Weights of a small transformer language model: vocabulary 2101, RMSNorm before and after each block.
Each number is 500 + 40 x the weight over its row's rms, rounded and kept within 0 to 999. Layers, rows and columns count from 0. Numbers have three digits each. The size before them is the row's rms in percent of the matrix's.

# layer 6 attention query, 64x64, rms 0.174, rows 0-63, columns 0-63
061:518496471462519520426505604517556495564515540523493487544506568487450496422446452445561498523528507466522500562521538469503534540462534490513515540471471462497480514446541429476595457517493443
090:612515449519509467485467466482485493465489477530474523503491492481479497549580565531428467420498481491531561510525493489557464494573432546529467430532547526558470486531520536514433454522477451
091:477474458418528404480539543505554471482481566491493450512482568481486493480507474492533476495544493570503494585495478550497552521474530500443492524479458538479522540431538494431585494522441430
087:486500499438546434512502512514493532489531484564553492539473530478521526578494490508540467494466512498396570503507431513566583459524493461508545396553532459554489537511458487425516503518510502
101:543460493549543455570512477546537485566540512549523559521550439496532493540465541515505541476428499474436537509535460553498520497517460431548483467517518465519531508494506524590561498423418504
101:487518553545507555515477504497454451592468437468452497482486538480573433540481484502538516504511456533548391494437452514534559444461517524476469443472611512482482486501497489513506514460523506
096:493535455478481451484488484441465473508559443505536474540493505570511511457463480522597497476541429489539580532487423475451417535437468506513458471535487543511519471514535517486456549578488457
106:529488507534532527451516522527594584507528593510525455475497557524460546529464473501471553461484562512539523551474573556462508519480444543445504518502503509549452472534523458454467550448476559
129:534497426448444522394513491515563436504541538457490499511577470505453542454511496480514512555580521533534497564523529479482518557488484534452465504501442489491510519419535447470537500483509420
093:498482462514566530425481528526477516439487534478509539535434447494472472426519500455542551462569518472507504511600485497399533500539504577492530485485526519536496440531494457583472535479473472
094:531533428494482492456543471503449516577428535538519452507453534506463559514457469542460418538577542540504477469498482448509533505500523450487446541464507447538539460448452438457516504492427512
104:450526548550485557493457583545487433384487532541476515543506567523501533511511495456527431470522486572523458506540447453501541540465465574513424523481487529523487464510521497509533449481529486
102:426495509548445490506467537512463488489493517536522525493522494488477541540500506529480524590471483465429482487540455574443548433528516476467529509496501579507538483524459505610377486525515528
092:448501471493468473487517459464461475471442545547463486553519555495542469612552460523492501442515476475409536457498468495494466492571537540488514493474475528539497497510575581461513549423495452
097:458466555504593485561473489428445459535520511501504508461459450489508421504479533533438402513525588508492511480566471527472512465465533479511449450504471527501496426558464511478514540496440518
108:435447503455486461532532535499498490587466482525485425505478484491483469469538543428492459530395516457532445563491549425429560471501523471491530534462483474486502425514482502498492523500462424
137:454423553586523463557499480471481544552476498555550544476445473528566503501509525547462495450469552452459501433481470564467531444544485456514552464504547554547522475484461523508454485524471554
083:464524562548531474567525485545434548495485514498542533496430465449532487517496540491482477517474491407468462398435469453430501501460505428526531458509530520527549530543470551556498548484499537
073:463571507458428518496540529543554467444534518462501420506509434529466472467465527489525490588480460504558517505436422420434529502489444533464437464481484487502530461455507475542517534471484504
101:540511494430524542475494544566540504487479513444480433458555513525525428546503503479527530526442511507511496562503453524522566482560484474439404571453479462522498469465573464524494549523442538
098:446536507546448510420515534487519494491462523499514437521445527447475543556507473486578577473409434574491565494513497515514516461483528528501498556468494519471565536524516483476514428524418496
096:471549480495549470432544561484454541488534546463556565529515522519510532446553412470541472531462509502470512511470567445499428438488444466451453479532558454469514485462514482459542495539446473
102:561560422481460556467489462533556412481509521460510438619534527496532444484479398503463472519492442495573492531509519492497446546508535495474525457491461474513482500523484441494513469498473481
099:543469563491449579504468472541530500485531457441526500517575505528526545505487480506540445511501461497462530527536425437441468483476482527512510442423470531506533581492517423445459492466428545
088:516491443402502455388531540468543461482535527441477484481580510466468557531463498492515516560509482514495523578469510516519503517433497495408468537539468472457479519451505480479540504471533429
100:463526469491483544536463526494513467526390464511512510472499464491563459483517503535525535476467530478443452396546529489484451559471454451480532434497496523544580441529477520586500511506545553
089:497553534580556446551513425484455543451524471512502432544528411524527544491532581543470446504472521538461475478489507479534514540551479410427525463468492508497507500497541549519458458475518491
102:524573478467434579496492514470543524476569501538488541435439468526473403477564467544456508512527445471495490530586523489494482512502419526526468523485567487535523534470473471506437508437516517
108:453475491402511495492518383490511527501504522485469533484520470554586563505471444472461510468484538457514546473526405546539524468440433458470528488466508478507528552508424508535508518459531490
101:526429464495487441514551576656474513482562584460541489457455508466509503492540489475535539528505497502484524495519481530496511553553553464541494441516512484527503446467535545483435468508497517
089:513476550514527480559478516527502540472474502492525491502551502455537508569472535533556486520454552500472518526578579458472502530514496536498502512552608533545466551556420478461476478419515419
106:533522598460468471454541472498509460515528462464514450510522541435427606446564523505518457501549524508482447510462455533482488529525507466476433540509492571590532504530530486504541523502542537
096:502518472480481530481471526465460520492474395516445554568528528466559593495441419431519476455475518514484490486537457484488514441470567428513473452524516467536576488496526501453524529520454481
084:585565511538516474542499546542502537523547488522483538423505518524472418535443480518545488489539528517501499502492525581493529502524478582549438452564546538525480551411506478446523502498532442
094:444435475393519425535543516486560511550484605479496483476575535506460455479521534499499532545493510488535491489444522456465478488497515512506458505563432534413508502494535554517532505531553531
090:464469479414510523453543503464478498503455515514545463491553559501530522520484482433551514461448472479497517516524465606454534436498527473477535513566415496501503531467444442429540475538432528
084:512520510467559450480469570489560499513445492541523513535511501554466450536519485516513455595462462559460498559518429457505516558456514541427537453454449546517518531566551450514455459513487528
104:518483466497504587507505506475550452449476535507558486475511486491492483507581518467546507495455501476481480458446555538544457525464552528495452586516484497496554504395502528568488538579453580
095:514519442503482456501390518479478530533568528534553504469432548561488498478555564569498462529524482520443561501557527559506445556489467531503540468519502534503470532461567466558491528468548489
106:540457485414521484488496501487530410469471517520445492516486502533458508527474507575458515583555459546529533534466469436466458604501483499535506533515471498480473525433499579533483433545507448
107:508522509560470463584485553482531465482512515420435488545536536482539510528448500540550463604409470521499497516447551445552515504511503479483543521429551456488506519547446540528464505454505511
096:503472566532427518546457496474445543447478497515506534503452489532520476569552474546469488480529528432484498476504469466442507455474462545531551511479578576433552459515533560515484525551517413
110:538511538530486513525473512542487537500485523548505534483465537540521444506510424466534480467562532516454543505489529442551502587459530433546569472498507463458522485596499463430487479512603454
115:493480512455489523495477485511463485566502378496493490405502449517424550579511506482528575441498472573550459484424524462535480534479438494526569545498535492493506490519512514474484517446478472
088:520465502490402488489561477404487452497545507550437570502528552517475537470568473507469540466518489506537536475489496546459495491473473451453466488523470561574484489530529457508566574469569484
113:388469535536504449471564457470494509515512484577503522510471506462470461470537533492516503538456537503439499503535550512505547491450496547503470526438448439452462442561573532544468548518421489
108:546457489551437524439512503480494510507514526494462479510475500560484453477483525539584510519466443413510506479507493446490467464492425584492566445503506489566418557501466440553555479500515553
105:550459513481509494525563482459446487544562533474446519535502544492439513487449520502447464467416448506439465569491468468579496536467475510484504582506496484449584475538532496461496581477462475
080:526513492513461486556573493577502540455474528411497499486471534541510422497520551527449532508581512515582527477520504520449538493519478553537432491548413483462493484435469522563485534478460511
082:468446441492479466462523448530542510451532603560466537533526554531507475509533522481478516528574510485528501530486497590425481519460528551455447573555469542515415482461476516497492536505469520
082:460580500484472508395526508517482501506484483476477487514458471449448491547572466486490494534494508505506439501454510419478460412486582513532467588611467543469516487514483496495458526503489463
100:475532500506537540472551478527506515489491543514535543466495547501523497498513492499388513493545549484575557493530524520499509487553537585602445593503424549540481483478478464479496496462422469
103:473537472556514550478463496478477503496458583472448510533507476509515588490497507454533527585502429524434498473408485505559450445550498499410439504454474548503487481515514479542512569514489529
104:488515584450507484478529481492475484511483456515512538474539548530508517551449459581516493460402461494503461435460508521530463460528471488388611548524496513485530464475469493512568479453516510
099:497513503486517491520505504511531490548611537529537587517520490594476428547521477469562529550518511547514515517497482486489500499510513505439416519512476529493581530494443458437510482524506386
100:569535486558504482514488435485518467504494513427473521462517456503562490429490619486455505520535519540487506538522492533573551526504519516522482462507517555510411526508521601534492565460525542
099:511476568450555495543570496531602523493486556504523586418536489531449527488572508475473513517549505473480527492537469456506563528457474507496467506525556559537524485465548568472552489540540519
112:523513487512438466486554585518534475522480497493564509498519557503515486549546544424534546507447475494544495476432486463467513480469507462442499536496460520424442570474464493578474519537492608
108:490479526455495545513542502466488534557416583373558472485508502531489555477546508470547451567531510563483467448496456538503460500470530526519463557556422543479501514490516495509475465478502454
116:533581511434468586479546536515468489421511485478451428534482450497542487476491492432488503495437574546516553489517464519418462443468499489494575513475464507505468527532435489524447544487470510
113:480588402472493499567523510602477506521522436482487526438501439515465483532509449483476523548440521502512459496464548528551514472443513469575541525489461482454478577455493513520525479561531498
112:481507504497494431447524531530494541459488474501452486480501474485496577447605509473492505551600538493527485536514541463439559495541444492592485567470505502446484484458432553489539503493470452
111:462426561459467487487473502499513529548480441463488522524474505493462509531473523457578467466440463476485618540485436495452534555452484521585509526506509575501563511442498472481491486557545517
111:452563447500483459529495507459496498468472418530499442516545510604525422540525521491483465546560500544500464484466471490546412506482491502438467533507446539546515589564532506488489532482447497